{
  "n_layer": 15,
  "d_model": 160,
  "n_head": 2,
  "n_kv_head": 2,
  "head_dim": 64,
  "d_mlp": 640,
  "vocab_size": 8192,
  "activation": "tanh_gelu",
  "norm": "layernorm",
  "norm_place": "pre",
  "norm_eps": 1e-05,
  "positions": "learned",
  "qk_norm": false,
  "attn_scale": 0.125,
  "bias": "all",
  "tie_embeddings": true,
  "parallel_block": false,
  "extras": ["capped logits"],
  "init": "normal",
  "init_std_qkv": 0.0395,
  "init_std_o": 0.00723,
  "init_std_up": 0.0395,
  "init_std_down": 0.00723,
  "optimizer": "muon_variant",
  "lr": 0.0109,
  "lr_mult_down": 1.5,
  "beta1": 0.95,
  "lr_head": 0.0143,
  "grad_clip": 2.0,
  "warmup_steps": 200,
  "schedule": "wsd",
  "decay_fraction": 0.663,
  "decay_shape": "cos",
  "final_lr_fraction": 0.0,
  "batch_tokens": 65536,
  "seq_len": 256,
  "doc_mask": false,
  "train_tokens": 305400000,
  "steps": 4661,
  "dataset": "wikipedia_en"
}
Each number is 50 + 12 x the weight over its row's rms, rounded and kept within 0 to 99. Layers, rows and columns count from 0. The size before them is the row's rms in percent of the matrix's.

# layer 2 attention query, 128x160, rms 0.158, rows 42-63, columns 0-159
091:68 64 59 39 31 38 48 58 57 50 67 55 33 40 32 53 45 55 48 35 58 54 48 46 27 42 55 46 41 40 57 45 53 53 29 71 38 43 34 64 62 42 53 74 52 67 63 70 54 53 59 42 45 42 64 56 41 53 60 30 49 48 50 57 64 44 47 48 43 45 59 64 70 31 67 55 52 50 62 35 38 63 58 30 59 47 55 44 36 30 55 51 44 52 56 47 51 27 51 50 23 57 51 81 60 27 48 46 54 45 65 55 55 40 54 55 40 44 51 40 61 50 42 55 49 79 56 49 50 67 59 37 27 41 44 38 32 34 51 33 23 41 54 59 71 43 38 47 72 37 57 71 59 71 49 69 71 46 44 29
091:32 76 64 44 40 47 47 60 37 73 67 52 41 72 47 51 36 56 45 63 50 54 49 62 51 41 65 39 23 50 36 30 64 47 47 56 74 45 54 59 22 49 27 51 22 45 42 28 57 64 66 62 46 44 61 57 48 53 66 32 59 36 50 25 38 57 40 51 57 31 39 35 43 63 59 48 41 53 56 53 47 53 39 43 49 49 69 57 35 49 58 62 52 41 73 49 65 34 38 27 53 44 68 63 46 63 19 48 67 36 47 58 43 60 45 51 49 55 63 72 54 49 42 36 41 49 58 64 60 68 58 53 48 57 59 45 66 38 63 48 49 53 32 70 65 73 37 55 46 52 41 61 55 59 52 41 68 57 49 51
086:49 74 41 53 68 62 59 47 62 53 61 66 44 74 51 54 62 45 44 63 58 46 66 43 52 53 56 30 44 59 39 66 32 39 57 55 57 26 52 51 44 85 57 34 53 39 54 53 49 35 62 63 44 41 40 36 57 52 48 55 45 42 49 63 27 55 71 55 55 59 45 47 49 81 51 45 54 66 64 50 17 61 53 54 47 51 38 37 55 57 52 38 58 51 59 42 46 31 63 57 63 70 42 27 46 47 55 39 50 48 54 70 54 47 33 46 57 46 52 49 59 47 64 52 58 48 42 48 45 42 28 62 53 80 39 63 36 69 55 46 44 58 38 53 34 66 10 43 37 49 27 37 50 54 46 58 78 42 58 68
107:43 75 46 59 54 54 37 41 44 72 30 43 45 47 29 40 50 44 48 31 41 54 49 41 59 55 41 56 50 53 23 49 57 67 32 29 64 50 47 60 26 78 39 55 51 32 46 52 55 68 39 49 50 40 50 53 59 52 48 45 48 28 41 60 50 34 48 57 45 63 33 49 42 45 45 55 53 60 73 63 36 41 46 51 43 48 76 22 47 32 54 46 41 52 71 49 37 39 46 46 55 60 47 47 42 46 54 57 62 45 39 16 21 50 52 52 60 50 59 53 43 35 53 48 53 56 48 63 64 61 68 59 33 61 68 58 59 51 71 54 80 58 46 56 41 38 34 64 15 59 38 45 51 71 54 43 51 49 64 32
086:47 44 52 51 59 51 34 68 51 61 83 68 51 63 49 55 54 33 57 32 45 43 42 57 50 57 37 59 46 58 52 53 56 61 18 36 42 54 36 59 51 48 54 44 36 56 64 39 63 57 84 45 61 44 64 64 53 59 44 65 62 43 50 52 66 49 39 56 73 51 48 42 39 56 53 60 50 60 51 51 47 79 33 40 45 38 38 37 39 34 57 65 69 22 54 45 55 51 02 46 55 45 58 55 56 58 43 37 66 56 66 53 51 49 65 41 67 43 48 52 61 57 44 47 44 64 46 48 54 59 34 59 42 41 67 52 39 29 45 26 36 58 55 70 47 36 70 33 47 36 35 44 52 61 31 52 49 37 57 30
100:61 37 60 42 53 68 55 42 36 47 50 56 45 35 44 26 39 44 44 54 52 56 63 29 94 38 60 38 49 47 49 62 36 33 55 36 49 64 47 46 52 60 46 41 67 30 39 67 45 44 38 66 39 48 43 45 54 32 56 57 47 77 48 41 51 28 57 64 51 52 71 67 53 66 49 39 60 51 60 51 50 42 60 52 40 61 32 54 38 67 44 51 48 52 24 58 42 61 59 78 47 49 21 63 44 59 71 39 31 43 55 48 42 49 45 37 44 57 52 38 54 46 47 60 63 62 57 39 50 42 34 55 59 39 60 38 51 59 44 62 39 46 35 38 29 58 29 47 65 57 49 35 44 36 66 56 57 67 43 88
081:63 61 45 63 58 38 48 54 48 49 50 28 75 48 43 32 64 41 54 26 50 28 55 43 58 60 44 65 29 41 45 28 57 70 39 19 46 55 50 38 52 37 71 48 28 50 38 47 53 66 42 47 55 55 59 62 58 56 57 44 40 45 51 51 53 43 39 41 51 43 60 50 37 96 47 63 51 59 55 35 65 53 51 47 69 67 52 39 09 40 19 58 62 37 55 54 55 52 39 39 46 49 39 61 47 74 58 47 62 46 59 51 43 41 51 33 57 57 42 58 59 52 50 38 37 37 61 58 49 39 49 53 58 40 40 42 23 46 40 42 68 61 52 44 53 48 74 54 70 53 51 50 54 59 32 51 44 68 60 37
090:65 52 35 39 70 67 75 35 48 71 46 52 51 45 58 57 50 49 55 40 59 53 46 66 67 34 48 46 31 48 45 55 26 47 58 57 20 38 51 39 57 58 60 51 40 31 38 58 77 46 55 79 50 47 45 40 46 50 58 47 48 52 46 45 35 72 47 64 44 49 66 69 38 60 30 38 58 62 59 16 77 29 67 32 55 57 20 54 30 51 43 36 47 56 48 53 56 63 46 55 54 54 32 41 45 55 42 49 54 51 44 72 51 44 51 36 53 47 38 27 45 59 56 50 39 39 47 34 39 38 45 48 50 51 46 35 71 55 65 39 50 40 68 41 42 39 65 35 68 57 54 45 47 69 40 50 54 74 41 45
078:50 72 51 50 53 70 42 67 54 18 33 43 45 54 72 44 57 58 58 56 53 57 47 37 55 40 49 52 52 72 41 48 58 63 47 42 51 36 45 59 50 41 54 60 69 65 54 39 38 62 30 38 54 37 53 56 73 68 53 54 61 58 61 50 53 62 34 37 72 40 43 26 70 27 32 62 40 40 57 50 53 83 58 28 45 32 52 63 56 58 42 49 66 29 48 41 23 52 55 40 68 28 59 42 49 57 47 60 35 38 56 66 65 35 40 65 52 46 68 57 38 35 58 35 42 49 49 66 54 52 67 65 54 49 47 52 57 43 59 61 74 59 66 38 42 63 51 61 37 42 42 39 58 62 37 41 54 41 62 33
076:43 62 32 48 52 41 51 39 52 66 57 52 54 44 44 45 66 50 32 45 48 51 54 57 53 51 42 47 69 79 39 51 39 41 33 72 52 36 44 41 70 61 56 42 46 40 42 64 52 23 41 38 36 41 46 40 57 59 57 66 36 69 43 38 46 48 45 42 42 46 63 42 45 37 25 43 47 61 38 56 49 71 74 53 67 60 64 55 69 56 33 63 53 43 32 59 50 70 53 59 54 53 32 52 54 84 67 48 64 62 56 41 24 52 34 60 46 44 52 43 56 53 37 59 66 32 47 56 34 41 59 51 68 53 49 69 65 62 37 67 69 57 53 44 35 44 42 64 34 42 61 25 39 28 42 44 54 72 30 47
074:57 45 54 39 54 47 39 63 54 47 36 48 66 44 66 59 39 48 44 51 37 40 64 70 25 44 39 40 61 14 42 23 45 51 36 91 25 54 42 70 64 36 42 45 31 55 57 33 49 76 59 31 55 50 55 53 54 42 36 53 55 51 68 46 48 64 48 47 57 59 47 47 57 36 52 76 51 51 67 43 42 46 53 53 60 53 48 56 38 58 54 71 31 45 56 60 43 41 53 49 32 28 52 44 41 38 53 57 50 47 54 47 65 21 50 69 52 54 40 45 42 49 46 34 45 57 57 57 65 67 51 38 51 29 40 49 27 59 51 54 48 73 47 42 59 45 75 49 51 34 63 72 50 60 46 62 53 59 61 69
068:69 45 43 59 52 55 55 55 44 55 44 59 67 57 46 46 54 46 45 76 51 68 65 59 37 44 45 39 50 47 39 68 37 55 60 53 58 65 64 42 52 60 52 54 56 31 63 52 75 58 55 48 36 60 40 44 44 60 31 70 68 35 31 58 39 40 56 58 41 62 42 64 44 49 35 75 57 47 44 21 77 62 57 35 62 67 66 50 35 59 65 52 62 57 47 61 63 62 61 56 47 50 66 45 63 64 58 42 50 41 53 24 44 51 50 62 54 42 46 34 40 42 41 37 63 61 37 48 33 46 46 58 68 46 51 79 70 48 42 36 38 66 35 53 45 71 59 46 36 53 46 58 37 47 58 33 45 33 45 93
100:50 35 39 41 67 62 66 39 43 48 47 62 44 68 48 50 42 46 59 56 77 51 49 21 66 38 48 48 46 40 65 50 31 35 55 54 40 40 37 39 47 45 33 44 73 49 48 52 47 64 38 52 52 57 34 36 50 41 54 44 48 59 59 39 30 65 37 69 56 56 51 41 67 60 34 36 40 68 42 45 46 45 50 41 61 61 42 42 25 61 41 41 43 54 25 62 50 49 58 61 52 64 39 32 53 80 62 46 41 45 50 61 29 55 33 32 40 49 45 44 55 63 52 65 60 56 42 49 43 37 47 57 81 63 33 45 54 77 57 54 81 38 61 37 42 55 43 53 63 74 45 44 62 26 56 68 46 58 43 72
081:36 35 33 43 55 32 53 60 54 33 67 38 47 63 32 25 39 49 44 55 45 48 45 37 48 69 42 60 45 51 52 46 51 34 47 46 57 80 69 56 45 54 33 65 45 35 41 60 45 45 46 36 55 54 51 55 47 49 54 63 52 78 52 73 58 39 41 47 52 27 42 30 29 44 33 58 51 37 46 73 44 63 65 59 43 58 52 46 59 51 50 51 38 39 52 62 59 60 41 48 43 53 53 48 55 37 44 61 59 54 56 41 44 58 47 40 35 62 67 55 50 24 48 53 39 52 63 85 48 25 48 61 50 61 33 74 72 50 58 54 41 59 49 22 30 36 51 56 46 54 37 16 58 20 55 58 43 39 56 55
103:49 60 56 50 30 69 35 40 85 21 54 41 61 49 52 41 25 47 51 48 41 72 42 61 38 44 53 32 55 75 44 55 60 32 50 55 55 59 61 50 47 27 22 65 32 61 42 49 25 46 49 59 53 45 53 45 54 59 54 45 51 49 48 68 39 54 48 45 38 50 56 64 55 20 46 59 61 52 45 62 25 44 46 58 59 22 50 58 45 56 64 46 62 43 73 40 57 34 44 34 41 45 55 29 52 27 61 42 48 61 54 53 53 47 68 80 57 49 55 56 47 46 48 44 55 50 53 51 49 57 44 24 34 61 65 26 30 41 66 48 38 59 37 54 70 40 52 59 41 66 44 42 41 52 58 60 43 41 58 37
069:61 68 69 63 24 61 47 37 43 53 40 51 69 49 52 47 42 53 42 52 51 79 49 48 66 19 62 47 55 82 35 44 48 60 62 63 49 47 41 32 55 54 78 55 49 61 69 66 43 55 38 49 26 66 58 60 50 56 42 46 49 70 70 64 64 54 56 47 47 43 57 47 75 45 50 28 44 51 48 53 34 48 73 47 40 56 63 32 47 47 39 51 45 43 45 48 37 65 62 64 46 52 56 62 42 53 55 34 52 66 56 57 57 46 30 60 80 43 36 35 49 55 23 48 50 56 43 64 55 46 38 57 67 60 60 55 68 57 35 71 61 59 39 51 40 51 61 48 79 53 38 63 49 59 44 35 70 61 43 52
093:39 32 38 49 51 33 54 43 64 52 52 60 36 68 44 22 48 40 45 32 53 67 63 39 44 34 54 37 44 61 45 41 21 57 39 29 56 60 60 29 43 34 38 68 27 40 37 52 43 53 33 45 42 53 38 36 60 43 38 52 40 55 53 58 58 55 71 66 64 51 28 49 71 49 47 44 49 47 44 33 27 72 62 32 46 74 44 53 52 58 63 34 34 49 49 61 59 54 48 54 42 51 47 64 47 45 69 65 60 46 52 60 51 59 44 55 48 52 58 49 42 35 49 71 50 24 55 60 57 34 46 50 54 35 51 74 28 63 54 45 58 41 21 35 32 27 48 47 64 49 61 29 45 40 47 41 43 34 48 62
083:39 37 48 47 50 41 50 43 47 63 39 40 38 56 54 53 38 30 41 53 64 52 48 76 62 51 50 50 45 66 31 54 62 31 55 45 51 53 51 68 33 39 40 48 60 55 49 36 50 34 44 65 47 47 51 61 62 52 40 80 70 49 46 35 48 42 59 49 47 40 58 41 69 57 31 65 60 54 56 70 54 52 54 22 69 34 75 48 37 62 61 60 53 42 51 57 43 39 40 27 30 49 67 53 51 49 47 59 40 46 56 41 56 38 57 54 62 49 64 68 55 51 65 42 39 63 48 33 55 37 64 38 27 39 68 41 80 38 77 76 31 56 70 67 54 53 68 40 38 64 43 49 52 47 57 34 51 25 63 56
099:38 51 36 23 55 68 60 57 54 56 48 53 50 53 51 37 49 49 46 60 50 65 38 60 59 56 66 41 53 56 35 42 41 48 39 41 36 41 51 55 57 42 53 47 49 44 60 21 61 41 36 79 52 37 54 38 59 66 64 45 47 48 40 56 27 50 59 42 58 50 45 53 41 52 35 50 61 38 27 54 49 56 52 50 59 54 33 53 35 54 60 48 71 26 49 55 55 57 55 58 63 40 57 10 29 43 67 56 48 44 54 50 62 54 53 46 51 44 43 68 57 45 32 39 53 38 56 24 52 53 31 51 19 37 42 46 73 46 82 50 33 50 66 40 39 69 75 60 84 45 54 57 49 40 42 51 37 62 57 31
086:44 26 70 46 48 61 62 58 60 71 57 82 54 57 61 43 63 33 50 55 56 34 48 61 38 44 48 41 47 39 69 37 58 49 31 25 44 46 52 76 50 34 47 52 58 48 59 48 69 60 69 47 72 41 38 45 55 61 45 41 55 41 53 29 49 46 63 50 39 40 51 54 36 54 57 57 44 42 42 70 39 48 37 61 76 34 44 48 56 51 58 65 50 26 43 43 55 51 45 57 60 62 37 45 44 46 56 55 60 46 76 40 55 64 53 63 53 59 57 49 55 59 55 55 40 33 64 38 53 39 48 46 32 25 43 81 22 41 63 64 48 56 68 39 32 48 52 79 41 43 46 20 43 50 38 49 50 25 50 39
080:48 38 56 59 46 54 56 39 33 41 83 50 45 37 47 61 28 52 46 32 39 29 49 45 67 62 60 30 57 28 77 50 61 51 52 41 58 61 58 34 45 45 50 63 50 44 32 55 36 47 27 62 43 56 62 39 38 44 61 62 45 52 29 65 33 34 46 64 43 66 48 53 54 63 53 51 37 58 38 46 40 35 49 61 38 57 43 59 71 72 46 43 58 47 50 61 41 47 61 74 67 22 50 64 63 37 49 46 48 28 41 48 41 43 58 48 50 39 55 49 54 58 40 48 45 64 55 46 56 54 33 43 59 36 64 48 34 64 19 51 26 50 42 31 61 55 68 50 94 45 39 58 50 59 49 51 48 58 42 53
109:57 72 40 64 64 45 54 49 39 54 69 35 54 64 50 41 36 53 58 31 47 47 43 58 88 46 49 44 50 49 50 57 45 41 42 64 55 55 61 48 66 50 50 67 52 36 14 71 62 57 44 68 52 55 24 35 40 51 37 55 52 46 46 60 49 55 68 50 45 35 49 53 63 54 39 33 38 48 40 44 68 58 67 32 51 77 48 55 58 52 39 27 36 70 49 46 62 49 47 53 42 41 55 45 50 53 56 63 46 39 38 59 53 54 49 56 32 37 48 61 55 45 44 56 47 50 54 60 35 37 46 30 48 50 47 32 75 76 58 82 46 54 39 26 33 67 27 56 35 67 37 19 43 48 42 56 48 45 46 49
# layer 2 attention key, 128x160, rms 0.124, rows 42-63, columns 0-159
091:45 39 49 53 39 47 60 47 52 46 52 43 72 45 48 52 51 57 28 60 44 48 48 56 45 66 58 58 49 54 58 68 78 52 55 48 57 58 53 39 64 51 48 44 47 58 40 36 45 58 52 29 66 35 60 32 48 54 65 69 48 41 55 45 29 47 54 70 44 32 40 47 32 62 49 53 46 49 59 47 51 51 53 59 50 56 52 45 40 50 50 60 34 58 48 45 60 56 45 53 45 60 44 38 63 48 54 52 37 30 43 40 43 60 54 34 27 55 37 67 13 66 62 51 61 45 44 37 61 32 55 64 52 53 81 37 43 31 63 57 52 46 10 34 39 47 98 65 38 51 50 56 27 65 46 35 72 55 29 43
097:66 51 67 44 57 60 53 51 57 45 56 48 68 50 52 42 41 55 52 47 43 44 72 46 49 51 35 47 61 56 67 41 46 59 64 65 52 55 45 60 53 36 50 47 38 52 37 62 53 28 57 56 56 24 51 45 50 40 36 48 56 49 72 69 59 69 39 68 69 59 87 34 33 52 45 54 48 50 45 60 50 74 49 52 29 11 53 44 59 48 62 45 39 48 33 15 36 50 33 81 47 51 58 41 51 47 45 46 49 73 55 53 55 36 38 47 51 37 33 52 33 66 35 52 38 59 37 55 32 55 23 41 52 59 62 63 42 53 48 44 40 49 49 57 34 40 63 51 58 55 46 72 34 37 72 43 67 46 41 41
106:59 40 53 55 82 82 34 60 38 60 50 47 51 43 49 40 47 54 51 61 47 58 59 74 53 41 37 51 49 31 61 26 35 75 63 32 33 65 50 41 48 29 48 55 54 17 76 44 46 35 50 61 36 58 54 50 41 38 39 41 42 50 62 52 78 74 39 52 72 40 36 44 52 44 46 62 41 47 48 56 44 56 68 38 61 42 33 56 56 52 37 44 35 45 64 36 53 54 49 43 46 50 72 66 54 50 36 58 31 53 55 64 53 47 36 67 37 47 67 42 45 24 48 40 65 53 55 40 56 70 37 52 50 31 45 50 29 34 24 53 63 68 41 44 60 61 56 50 46 59 51 44 65 47 42 58 53 42 55 50
108:44 36 50 49 42 40 56 62 57 53 68 54 72 53 64 52 44 41 49 65 53 48 58 57 38 32 34 33 54 42 49 75 42 48 63 52 46 44 60 42 59 48 48 50 54 58 59 60 45 17 50 55 41 48 51 71 53 47 42 54 48 58 70 58 37 50 53 70 64 75 55 38 58 55 36 48 49 43 47 30 73 53 40 37 45 34 46 47 59 48 53 40 71 41 59 06 52 56 54 48 58 58 58 50 57 58 32 54 53 40 49 58 56 52 61 46 75 53 68 52 20 64 48 56 59 37 48 47 32 60 44 43 79 43 62 33 37 73 43 50 46 40 42 54 50 45 52 57 56 59 55 39 16 31 84 46 46 31 66 61
115:48 51 63 54 17 41 53 43 53 51 50 42 74 48 62 54 42 73 56 60 40 46 60 52 53 41 58 32 46 54 35 40 75 48 58 46 52 71 56 45 63 64 48 52 49 45 63 59 57 39 39 79 46 08 56 54 54 59 55 36 43 35 46 47 55 46 38 52 58 42 61 59 50 59 64 63 53 49 54 69 63 75 41 52 57 59 34 43 58 44 53 44 25 58 71 31 52 50 52 57 41 53 60 42 46 38 51 47 50 38 43 57 44 28 33 68 41 50 37 40 17 44 49 51 38 51 34 39 47 52 43 46 51 47 46 50 51 48 43 45 38 61 24 60 57 54 52 58 44 41 47 30 15 36 68 23 62 42 80 56
128:57 57 27 52 40 54 77 48 46 50 59 52 52 67 47 47 68 46 53 44 49 49 48 61 36 44 24 39 55 34 40 45 52 46 54 58 45 37 54 46 26 43 57 49 60 72 54 40 59 53 39 46 49 79 47 49 53 47 52 56 60 61 50 56 62 70 47 33 76 59 56 40 54 56 47 67 48 53 68 44 32 30 38 50 55 56 21 53 56 39 55 46 54 52 53 60 65 49 42 18 48 46 43 59 60 51 85 59 59 61 59 55 50 36 56 62 47 52 34 71 66 23 45 45 25 40 70 40 61 51 56 52 83 32 25 68 44 47 47 55 57 51 48 51 38 49 62 36 53 48 45 45 57 31 28 28 45 54 34 63
101:49 36 34 50 04 50 43 45 57 54 58 50 44 42 41 59 35 59 54 51 47 56 25 44 48 63 67 65 44 67 43 43 65 39 45 53 59 29 37 53 62 49 45 54 48 15 82 56 38 28 62 43 47 65 52 53 59 49 50 62 73 64 74 61 78 38 53 16 65 53 42 49 51 48 64 53 42 51 49 58 48 40 42 57 39 34 58 37 58 46 50 55 39 61 36 70 66 44 38 72 44 39 61 59 58 45 47 42 56 53 47 47 36 51 64 56 56 45 38 50 43 34 47 60 55 63 50 58 24 31 43 47 50 55 74 47 61 58 66 53 61 52 38 73 39 54 35 51 39 41 44 50 40 50 54 59 53 31 45 48
091:47 52 54 53 37 41 89 49 39 58 51 54 28 53 49 52 42 55 53 43 58 49 69 48 63 69 56 26 46 40 53 36 48 59 46 48 53 68 54 61 43 50 46 42 77 73 53 58 49 36 54 53 45 80 59 65 45 54 66 50 35 70 34 39 66 46 55 43 48 34 42 47 48 34 50 39 47 57 52 43 40 60 55 42 50 31 36 41 43 59 45 66 66 49 55 26 37 45 50 48 45 32 51 62 79 53 64 54 50 61 46 45 49 67 38 48 62 56 44 57 60 52 46 29 28 53 63 73 34 14 56 42 37 42 19 43 39 50 46 49 49 54 50 60 67 49 55 59 57 38 50 50 72 41 29 78 53 45 55 56
100:30 52 35 55 56 56 34 56 55 55 39 43 45 41 52 46 40 13 47 39 41 45 52 45 61 33 41 48 50 72 51 69 10 36 52 53 54 34 51 44 49 65 45 47 25 59 37 52 51 41 58 48 38 54 53 73 35 49 38 58 38 51 47 63 27 64 56 34 41 54 56 57 39 49 39 49 43 45 42 42 45 44 43 55 46 50 43 41 47 44 49 50 45 42 54 21 52 44 40 57 46 62 42 42 46 52 18 50 52 80 49 44 51 46 62 50 55 50 39 20 44 65 60 56 50 59 21 50 45 81 49 47 33 49 45 73 45 36 43 53 33 67 45 51 47 59 37 40 52 57 46 81 48 62 52 43 43 57 24 23
104:40 38 45 58 67 52 37 61 50 40 50 37 47 54 53 38 72 71 55 48 50 46 31 53 55 31 28 53 48 16 48 53 46 42 52 47 56 60 52 46 34 35 51 55 54 64 54 46 55 72 45 41 64 72 46 74 48 45 44 37 74 54 55 49 52 50 41 41 70 54 55 41 60 61 54 42 54 52 64 69 63 37 56 39 35 63 48 68 50 29 50 45 56 43 38 71 56 49 44 47 37 54 61 52 50 38 53 49 39 56 54 57 52 35 50 58 66 56 56 54 72 41 28 55 33 57 53 39 83 66 56 54 50 44 17 43 38 68 53 47 36 63 68 67 33 49 71 34 43 43 58 54 91 57 53 43 38 45 73 47
093:52 34 52 49 72 48 43 64 46 55 59 57 30 47 45 47 69 47 56 49 49 44 29 45 67 64 58 71 48 66 44 67 55 36 63 41 68 44 45 40 41 54 48 36 54 61 51 52 61 57 40 58 66 36 50 59 44 49 42 54 27 30 41 53 33 61 54 52 36 31 29 45 53 46 56 36 42 56 59 57 79 35 53 51 45 56 53 57 33 28 50 58 53 51 53 09 48 50 43 38 52 51 56 55 51 62 40 48 50 52 36 54 41 57 56 40 63 53 74 44 47 60 41 56 72 48 61 62 18 63 55 55 21 86 57 59 59 48 51 44 55 56 56 21 51 57 60 46 41 65 30 36 43 56 34 73 60 38 31 54
087:54 57 53 48 46 60 70 50 41 41 60 62 45 56 71 56 48 43 50 64 57 55 16 37 27 67 62 61 50 25 75 51 68 39 52 47 45 58 57 42 63 69 48 49 75 62 60 58 52 63 41 61 54 43 39 39 44 38 69 55 44 66 19 53 42 37 55 35 39 51 35 63 54 50 39 43 50 49 47 29 50 48 51 56 49 55 51 44 42 33 42 42 44 42 60 66 45 42 54 57 52 69 41 44 27 41 75 47 37 52 62 63 52 35 49 55 56 39 69 64 49 33 51 30 36 55 58 46 77 70 56 56 76 41 28 33 49 48 43 61 54 50 44 48 46 50 29 61 74 59 55 60 66 41 31 65 63 57 68 46
103:43 59 37 60 50 47 44 54 47 56 50 53 48 50 26 28 58 85 60 28 40 53 39 59 47 56 38 57 58 34 32 56 43 38 40 49 46 64 56 53 71 51 46 55 48 54 46 48 60 28 43 47 58 56 58 38 58 44 58 54 54 68 45 69 64 55 49 38 62 42 44 40 51 67 52 57 55 41 46 54 39 42 42 64 45 44 44 56 53 51 41 62 63 57 54 79 26 46 41 30 48 64 60 80 47 50 80 53 54 63 49 49 52 43 38 46 44 44 65 61 79 12 53 51 62 53 76 61 46 37 71 53 48 79 53 58 45 47 37 56 36 57 59 24 50 40 34 39 53 41 51 52 76 51 21 57 45 59 56 55
121:44 35 38 62 52 53 26 53 49 50 51 54 60 44 49 49 59 51 47 50 48 49 14 38 52 45 24 65 57 69 44 54 68 48 43 44 58 51 45 44 27 56 49 45 44 26 72 43 41 55 47 53 60 24 51 21 52 47 34 68 57 40 52 39 47 49 50 19 64 72 74 48 54 60 49 42 45 65 57 58 46 61 57 51 47 59 41 61 56 45 46 43 44 54 32 98 56 47 48 55 48 48 51 47 44 41 58 49 45 82 49 48 58 44 52 56 44 47 34 71 74 51 57 61 62 49 50 40 72 70 34 55 64 58 35 56 55 24 49 47 45 53 63 57 51 52 48 27 57 44 56 50 84 47 42 53 55 48 57 43
106:59 61 49 52 41 26 38 35 47 54 40 44 47 59 50 62 39 39 56 29 24 42 68 56 49 49 42 56 48 45 51 47 55 40 54 50 55 34 44 38 40 52 50 50 41 42 64 39 49 68 63 43 22 42 37 45 46 45 58 41 76 45 78 42 26 50 44 91 40 60 53 50 48 50 49 55 57 48 45 54 66 55 49 39 49 82 45 63 41 50 68 55 44 48 57 20 52 50 57 64 57 45 58 28 28 54 48 52 43 46 55 48 49 42 51 52 12 45 44 37 25 65 48 55 29 53 49 22 51 50 68 33 40 30 45 40 56 47 50 43 46 34 61 24 62 56 51 43 49 47 48 57 44 44 51 40 44 21 58 55
097:38 51 59 44 72 39 39 54 46 35 48 60 49 47 51 42 54 43 41 65 37 61 75 47 58 53 52 44 40 55 76 39 40 36 40 55 49 52 69 61 63 64 44 56 52 35 45 33 51 62 55 53 51 58 47 43 62 57 61 45 39 75 36 49 45 64 45 27 55 25 32 47 51 63 56 73 52 60 48 61 50 43 52 48 46 72 27 47 73 48 67 44 60 36 11 60 43 50 42 45 43 46 37 59 77 40 82 55 51 61 49 63 45 37 53 43 32 56 64 34 57 33 43 44 65 48 45 33 47 63 73 43 55 47 30 47 38 54 50 47 50 50 61 46 40 71 53 58 43 39 63 48 42 50 31 60 17 71 60 57
124:55 50 60 44 65 53 34 56 51 40 47 57 51 48 63 71 42 37 54 56 22 49 19 53 49 52 58 70 55 59 43 62 41 54 44 49 45 51 55 61 47 57 53 41 49 41 76 58 56 32 50 41 59 54 44 39 50 49 47 55 61 55 43 43 29 54 55 11 47 70 47 52 54 63 34 51 48 50 58 48 46 54 51 42 50 53 39 51 44 50 34 49 35 51 42 91 42 47 60 52 53 45 57 56 66 49 90 57 50 84 51 35 48 45 43 55 56 48 50 56 87 37 56 50 66 58 25 64 61 26 52 47 61 69 40 34 67 62 55 59 50 62 68 31 55 48 42 40 41 52 52 47 80 38 40 51 56 45 52 39
100:40 56 37 49 63 64 54 44 61 44 68 46 53 60 73 64 57 80 54 60 60 45 48 45 52 59 36 39 60 24 79 73 39 40 43 49 54 30 35 43 53 56 54 45 53 42 42 21 46 48 61 56 47 37 34 48 45 56 34 38 38 32 58 73 45 46 52 43 40 59 75 46 55 40 38 55 65 53 43 30 51 61 37 59 49 62 50 61 61 38 62 36 26 52 77 66 59 51 54 50 57 53 41 31 31 53 29 49 59 64 45 36 50 39 59 43 60 46 83 47 43 34 62 59 57 37 35 50 53 44 53 66 45 41 29 60 70 60 49 36 36 39 45 61 42 41 43 46 69 41 44 52 35 55 40 69 41 62 40 67
092:49 72 32 46 61 49 59 35 42 54 46 49 43 69 65 68 54 63 38 54 41 43 56 67 40 47 49 49 42 51 58 42 67 34 55 61 49 57 64 46 53 65 50 47 52 69 44 51 45 54 35 18 37 37 35 67 45 46 45 51 44 51 59 64 24 58 44 68 47 29 85 46 58 49 42 54 61 46 46 46 64 44 38 43 56 49 50 41 44 41 45 57 47 59 67 24 43 57 64 33 42 42 64 38 55 53 33 50 47 33 62 52 53 40 59 58 60 50 27 39 42 72 49 50 23 48 45 57 76 43 83 50 33 45 36 57 55 47 45 43 44 45 48 66 91 45 76 60 40 47 45 66 64 39 43 55 40 46 65 54
103:52 39 86 47 49 42 62 55 64 49 57 42 54 52 40 52 77 59 48 49 53 41 71 48 49 62 52 48 59 44 27 37 68 51 48 47 59 31 36 51 22 67 52 56 44 42 60 61 46 41 46 42 44 44 56 79 54 43 63 47 49 57 51 47 37 50 59 45 66 51 54 46 54 53 53 60 54 51 70 56 40 42 48 71 59 59 74 47 52 50 46 51 31 69 65 37 37 52 61 54 44 67 42 41 60 56 51 48 43 33 48 45 44 41 57 45 31 59 50 44 38 45 57 60 50 65 51 70 15 69 19 63 64 50 68 49 65 50 47 35 35 39 39 42 72 43 25 53 45 58 45 66 30 54 73 62 34 37 25 33
102:65 55 39 39 44 44 51 37 54 67 35 47 24 62 52 59 38 40 49 35 38 61 45 32 59 25 46 51 45 73 22 42 45 62 54 50 51 44 35 49 39 48 44 50 27 49 66 35 58 49 55 30 51 51 48 26 57 44 50 56 48 52 56 52 78 48 38 33 46 45 53 49 53 54 40 54 52 41 43 40 36 46 56 58 59 59 23 33 22 53 63 34 31 59 33 36 48 34 46 47 52 50 61 36 70 58 26 49 42 46 42 54 38 44 53 30 54 52 33 61 41 43 51 63 22 42 50 47 65 46 50 51 41 70 35 55 52 54 79 60 75 59 59 68 50 48 55 41 21 55 45 50 59 26 60 56 62 57 59 32
081:49 41 21 44 57 37 45 49 52 51 48 52 45 46 47 61 48 41 41 60 53 56 54 41 51 54 55 44 42 46 41 29 59 56 59 38 55 54 50 50 37 46 47 56 58 45 63 35 54 65 55 28 64 97 58 46 50 56 60 51 47 72 44 44 41 59 43 37 33 45 23 66 36 59 44 43 52 40 45 44 57 46 53 65 46 33 61 67 23 79 48 55 37 46 37 99 55 45 49 40 56 48 49 54 53 47 64 39 58 60 43 36 50 42 19 37 67 50 53 38 54 46 47 52 45 51 64 59 42 35 33 61 61 58 34 56 44 32 50 54 48 53 61 46 50 57 26 48 47 35 57 53 73 70 40 78 48 56 55 39